python train.py --vocab_size=37265 --activation="tanh_gelu" --norm="layernorm" --norm_place="pre" --attn_scale=0.125 --init_std_qkv=0.0186
Each number is 128 + 32 x the weight over the matrix's rms, rounded and kept within 0 to 255. Layers, rows and columns count from 0. Numbers have three digits each.

# layer 9 MLP up, 2304x576, rms 0.0231, rows 1048-1081, columns 384-575
146086110137133156103162160115081093175145132151139077112116132121138108170157165145152109131141172149103093102153174117124120186161139116091130115135137168151130134096115148110126119083163111111160151126151131192176126137105159123103117148154122156164092104139156118093157160146110125148165123159125112136133077176156142140128144098140095160125164147100106128152122128122140091108109095103140159150089175147145170141163108101071092177114108137169157107106129175117138141138145141080127143112146107090104054188119148124110103118114100133119099166128135134071137126131127131124
094136111179153095089097096159172178102111116151133125173199140079171105163096010080102157105125104134102145117217122166044141121120121080160170118173084170160075038146147160169092080143134132116115076158154107186208103129117122083057164154093149078107118084161157121114123124211156038159140087111138170120072119108165076111096111093119185088096137150120135140147131123139117146162109191064083102121132103127015135149052170174058133138145127134169077175105166128095135024096065150146194144118057145131102132118156118234131090077198131142084157111175124107141195067129149089160
054160183113134089112126165134162146176151147126142154137165135114125173125116154126098152102088133134093152131136125100130087117118174078081130128183146115122079067090080140156115130140116126145081156111131074145113143118170107132164088116076106130115141111127132067123160121109135075127153098114089124104168135153114165158122165173165108132087198126080172135143151164135195129195108087058148151077120182077117039192163118146108137107209148132053081151099130114139123061138099130146243171192114149119198149136118128101099147153118103073165114124094121140124096104129121112164
122086130148087068177105138070064182139158100076096145157133099150045094166153119137193122158110185052148123167167191108126186133161152118103166120145066075133166119209113162177140098151093185111144080176151103120159081143122194127108169149105074188115127197126142140116151160104138131106139108081119108077133152169116125108129121150164132113101132151146112121134155095157105118180114062152154128174183116084156101117184111144174155113093144157060124109149115128122092139150132108186087152102149171151121119149190152129104111136107161204115183104152131077107159084108112128129
139145095166144076123131108060150102121103119106096100118149160141114112113140138130115161133135090124152183150142104102075090147140145129181138139145128169132136123186140099051084135073161130120094159085142141118139183105109101116144125134111155108088148105187144127122131152129080076133131068122146136089163146125074112079122114144138144094153120156119105140126119123214141161121084142051109123088138102158121128120153106149138098121128150160097102157156117060150117181124101158115131122072119149102112139140102123101106186116122089163146132142181155140120072120137079092130
137140137140122159100125094118143153152125156101152143099098119166158066117143115105134154113100071132090159115143103102113095141123091025128026088149116090102154173162122099114181065144180160132160128121133090120171080155118098091135152166120163144086154177102140181133091177109135102098166158174138198151142146161102150122178160162115151160116134092075162099174144117122124137095130111109144147117091125153137114152101143156123114132134071111101140063136110131096148103134185063124106168148127103115106129100113107114113129090161098145148162142111124188115086140121125128167
119164157073133145157103123117124093184116200094134141124101176090132112125147085152174159129185123136072176115094197097124094091131092113127129099133102133122102161081166151145146116136111093116152130176129086147095096156140123089157142146169119104113147076118158126144049143076140120103123188125064147102183099096090148138123142132071117124134126122067109130108144123120088116162167135118143172108133093127174164135149107077119127217121084115132167076151143131131190120097185124163171133141138168117191117124093120166123150109122144097107173091080141142122158147109125139108
065107149213072144143099117117096132099140101129108096116120123092127084144054133110114164109174165069146161176112188125157077136166189090118116126158165070148155120172134199121130141147073085141086154124102117159108133116109130096094199159131121111148106124149113080073078159132181097138134084103126219103128140124149142095151103103177089132090166118105127137180120126110117149100086101138114215095167157086125125148140157144102103157192098118205118175126185155110156118130096107092101147129178121151164175164088080159117051093138137201129152129123184174182207150125077166120
115091077122132176178167151115199113197152170108128063137110092119143126172161125084156150166143194120109117094165118165089170177104155122166150176072123139101157101092120147164126096169139135153098109152150183137147179134130156099138156158113084113171124124152116102149155144093146075113111107163140062103124168158083113167133186114147105102161202129142097150100094152104136131108124112092117127135113170109101114165163096106143133130148133135115074198128127164147134131121107138168084141136165136094121078200143131126108109175091122120112095122128148180118123153135136141141
149104116122113078137142165123141110194175173115150110171141169065198097127139127129158147105138137106161126127141151115140116210103184131078142122150096095159110130091124128160102118107175161125098141127161096076172176155131112115092145141158140110079088121129144088154109154132074131168102107165145115132144111157130124108097101152162084100120134129076171083106115103149123136098092140092131129157150151090142131183142096141152106118144136134100114086153127137132163123067118104107132176107124127074100132184135214116185111107192134114117103130121160160122084091120110143168
086078131200146129153134110160104144081128104074102137152160049141152140162145097119156050108103105088160143087144117102091148153106141139161115079120021059136136158124168124107151162144161122112180102140112108118138138104111129121115111150109181122163144151093108159145182158136106100099107085155091171157111076122176162099107131162125109132120143120118132125125075122078122106126143124058117145129118095125102124136049103139164101145108159146204090145167025086140094091069125149195182128154194100128206146119112128122082136166102098154156126100097148171024143146063103103127
085157133140127128175090171159160207130130115105139133103129104133096116153132067122128153173102167101095122075144119187149129125195156071108080168092071150150171093101121176068166101147139152100178105107137182107155122147137138156137114090131177137113139130141130158155119143127121149087163141157080076148153069115142083130109161152100112131131101131107130122101113193073093176210192101151128190141107074078069104148150133123089125144094119135138089167122163143106114090164174132091157081092104102124108165162155076093131108100166105134083151129116103049093146106105166171150
141075160142156133105120120100162172144140108127121102131127148193151083156131112115063157146182080161179116143177084113131100110163125135132148106143130140120058185112138154151113097129098205072160136186135126145134153146096151118109102116158111123148189144151138138113135123128191165157143086116088077115139167129159201126142142101170071188144096067140102145150106075106154150095132159107171150083109122144117179121132123106139161102166103146161162072131129156104128113121112147156119120139196067124070135164129148101091139043146123069111176140122150102084159109140138109160
074114122122130123123127114123173099104108091147110092196109098104076161138074131126102117087094133169096144117122170099137134170126125107120109125197069055094176115104155181087185166172141127085134089065149125145159143157121141158135122127195105160154113160155112141072173109133090095161057097149135139085089155169156059110098100096179123112106102116112078192125120174133185130100107144082097144145118114103188102064107119115098093209149145150098111156110099079094143091099128162174184154146172129138129043127179127117106123142169110130152091136167142100131089114134104112155
166163154170133135168163128158126130129129101157124124157166159132143122128056121146149123156090115101098163145149127119083129174133139095084125082167081053154120130155141142164138111121136090107056156114100103132045168083079131174101195154159158178142117144104116142078148081143111105125103106140111083134135146133142134125172164144201117104161099119141127168120132077087176068155170136157157128175137160102130037219175126111061106162155136146066066143137089116127094115098148093115174160142183132152150108214179136105178093122116204111076122101167109181064122099114112119121
134153094162107152082185161150088106112108201101146133147119147147146136120112130115144161145091107071153056186136220120164086135103165122110149133153129141128153173105155161164084047168152236104098186173192097121108104156134116169105098150125117113089118079085075117182100216139088124142098153168114063097077173158122111141100083110090071072150101152185126127103099126104161195185115065101138118149118120107154013075202149109122158139128074135129093134153132096098145173118162100115150117157166129114208065098102151140075118082128105121102100164107156174186112105123119113123
095176099097132148122067136142180158183166148132179061128199147091123136122104151079104126115074158097117154103112156115039200171124162086099098141133098137139128114179096144087120111184135130105140105170118168154164161122104201096069157167125155059157112137127134092155144115185126129147134092198146065119090133133173105177136156118110148164077195042113125093124115151115153093141087125144158161158135135155104130092108180094087104132128040155146118162116115122117147106108175157114140083113105196118144108207159113147076147152117115136051114108125122129158184124137112071127
083172133168168162130170111146176062142130181106127138142116190127108146134127123098163118120112155124095137143114128144147187147101172175124173094111153122152095127147163168104136104087159139049207162115133161166141149086154161134102142091142152143101087112105053126072165132147153185168095129081079091145117136178108093181080153163094118126070099111091019120143059119178131115114118134142072164132187193167142144139105096171115152122189106144133206133178091119024067142172108112094140149086160156139149107163181187081107100092108114128143163051121135069146148143119177108134
120173136186162176099147148116148162134126144132100084104154111141186086090125115141129164135129183128126173147134148145104120141095178134142140106120153077109129128104135120176193133155155122124151107122184127142206126126067122166065115128180141161120172029117100159163151145160122118154153134152096078164157188139123106166117144119152114151124116159158098133117135156137144098122075111139124082086120091116105127109112127095176146127135110141177105144061111142096104078153163134136135093134126097110133172091119126079112136097119103110122112143090154140131159070103192149128
197084064152112161111166161080089085081079133155106118105102126092092141106148130122191202096152139170112128122143098113125155131167141122188119149190121124073094104190130134157096119144109137106165178092175160074139159120124212093125138104130127137104103140175083085051119126152201077139107154105131131124139095157127181157080200092139117096125152165167129160093159169147066118169144122156119150086086085153124141123101132183126205170134124105127123095122131097104092095130141169156112129141171182154130148101103157117123147144165086126141126132127137081148118131098121147112
151122099075150138106117080114112114088136114128108107089103131145164142179181151115168111111093148138116102177138146155109109163114117097141163122115123142080114116131079115080112143117101172079173138094086088161133188138098171086104121101150093136114091123116134159120101153140106164138161131158125169063098132180186092121104118137196101172153127111132156109121144134156139090078113090152143120129122119138152136088187089156155163157081106132075108140155118095086175122103124113145135206165142076065104167111136126158127131154151147176115159133120130126146117123150093149154
084141112174102076141156230076144152111246185152091108190118095089133109112079135109165145157137135175163154105174020149039125157129133161034168124059091118092132056170145141126229055155113079096065158132171106085073152088120122126128097146087125193133178125173082111133112193068134122122087106200149067170134123082088122113147214085098138191142106097151171158112131079099158128160091096154155114153061098003155048153170098101159196108067148107169103172148119144115091099140198126121151120107076197078161143130127167130081089185155123014073155185084091107128117135120139181095
152102115137142152219134085137133118091113086118087125129155187135111117151078108070088132134115180128149115158133104181097136241086182076059204137121083092190114155087120101185188126118168043155187176078166101109124097178151098158166174123144052155127127124103139111105112184133181149140163140028121107155143099150148119194114164112141182106173097125111138187157080140142134178108121132069150146126149099068079096187139204096071174163080106129120121133162176151097157105120144047117175184124119155196201110159084100155051129126075119161165174100098121077175108112131119093125
164170131147146114116114149122144092155094143107136105176204127183136119122121146131197112113118070086142075162137143206145194184069125108080095133173075106168140031164115130118101121203115168050111134096065115117181161140112105185044106128174146082108095120178110048110118151111138146171138142142107155164140117113128140085112156112092103179113141091080113133080116107153104132136091136091126111091149179106126148098122087138170107151110114132141119181132155147125129136114154143091133118182053193137107082188120150210135160128181113173092156136133166165121100123078138121146
080119131111124104133158109107092148130149180069132125148112099181184116112098153125085137098139176130100162085131093186182102085126115132128078110153106128120134148134074140136164162106130124141163151076135124126179159113063148120144159117123106186124130103139167144142116129109195160139149154111175138117189145115116020125148117147098107151114148150142145129187172156137156163132115135123078100130103193156144082185114145125112121145121153150126105125146177128104145077084104143109152112128103093132156103126143152176112114111162061143126121105126143106121161125107089145078
081131146165156108149170099110159077110124173117122073121131137138110128161103096133078139127133167177018118122185135180110172137140157083130106147104052121121137122086082146089108145112143044128171122077135130058118128130121143093100075137070148150118091125120164122177101174159158074160099108155125118128080130165119092187128156203174122103160140091070086127134133125126121104146092074114064195211226119149118066125157048153112068150139160160146090187170119100107133107110077164110158132124080119198160150171110092087120115125186115109125122101104119126124123144045109163109
138088128154113100140117115161107077117089132123127149141108129103164160084140116156145165107142172126140116141130125127074122135148135117121129097186150122115091101094137098111125106169134112114105067132103148147139150151130161109186143142118092105112117112137114113152103107101151081117171150109142119092126059149114094067167157144142124119116131168142087131157072112141143152111123107161113131107111110115123122138113123132102158139142098111126128145177132113146126173112127139113144197125146127084184158136177046216107129174101084136125170187137112135111136082113124126117
097121176145096133130069121094175150167150185148116108097096114126160127070130113105136148080162142166114156182140167096073125157107161094163134100160124072113113163179154133070127093101161078178195122056122090105134198121116153159187169150136080144123186081103120067078181129106141087082084078107169137136130131157124189127104147127135109147118089160135104180132123090105129106148119097130144146119206118152132128147158110128121172108109101153139169116121097132119125106149123134148120158098121168103178151130159163144075117143121112156066129153107122170112204140132105129159
066158131141156152105113082178070141111134175138108136098172093083082125122096031130088117087153141128092151162132134141136117121128150135134180149128132032185114137146138144137131173128076127148118116123145079169110118139116158067121132064095080095139132121210129103061153064209136099114193188091114126052121140107117093127144133086213122131055111108144144148120145135080120152193154110073077134171084132117102161120111096191107155146121193185099062033095129122088136141118084151162161083129218170137088117141149112122123168091223096102111142092171152086137223116126149171138
156185131133111152160168148129172102116148133175116153098122136135127084180125083126091153094087093139124133186140137132027106140075213148157142070150138076109079123085178152186111140090129126123122136156157120165145116191151142116128179149193164150115154080148125146122111123158090106188135144172146176100166152110136090106115084148125129115167093102133084218141107075100172127129083119162121170158095076123086146139182145108107148076131138089147123120165090113129119150100139088117156149159095105157122116105165212140149137113131139175149210105113112157151142115070138087081
114187142161117172120156106184112158166122108131141152093150124085144089128090095104115130167061137155083119093126176159176114155148172096068144103140120175173142101098069125082069073176157134127093114095150108126137089160151142099089107173146085101147136129149083170143128115138148134155165115150130075102165145095088022121095170093089153169126120113160127080131170096115113078137097173100155146119123148112102115103079140118096075121125122215104136168101169098103135119101128123128146153092105087161108069139172109153125130176119148154145134184135120118185158150126157186149
108161136114102122145157155161108107142105115158143131172084146183156069122090093115128179114138146156207092157144143134084118106152118101156135129100129110120141131114191159167042111178154141105138130090138131107116169102173109194101091150128094130075076139148138196144176167124116093153083092157167152210085240159136101150090098165120167099052157114115107198132136130130107150196126119115071098163112122123156135057163101121191115143189200112188109118160092160157075127113101141176127222178092189050117113098160167112148097091127127114158196100103121117118131158084161141163
125131117131157207082121124135155159074132156144124126116183165094155125119148095120154100136108141094136077154129162135113201106093119077142153127140084125186146079120121122173165113127166137146127149194047066167159138117138162154076115117093083107086098143206135058173112150138094111193079085125116162115187108132184154105080106141149126099145140100157156204041148145101123146243141116121096158186132121137114108146135116143138131122115180196063057115106151091083154141137163068147238125120146130127078060162142126162112121134121121142111149064133175164087142072111176121147
104132105127132120129133194124109150152112181138119151141132108112115165104105079136134132130125185147161114066160176088137123108152156126153133094127044184140182091129141153098142120103115098103174090119082097120144156133136105173122100104083138109111191129146094078153120148080120120147145134142141134156083132141160119103108124121132116137121108136076120142091108124151169129137158126068145129115125152082145121150141156065097082136067122144134106181125174084099152130151136097152181083155136059081148109139171135107167095135098121138151110173183146164081196206127159130122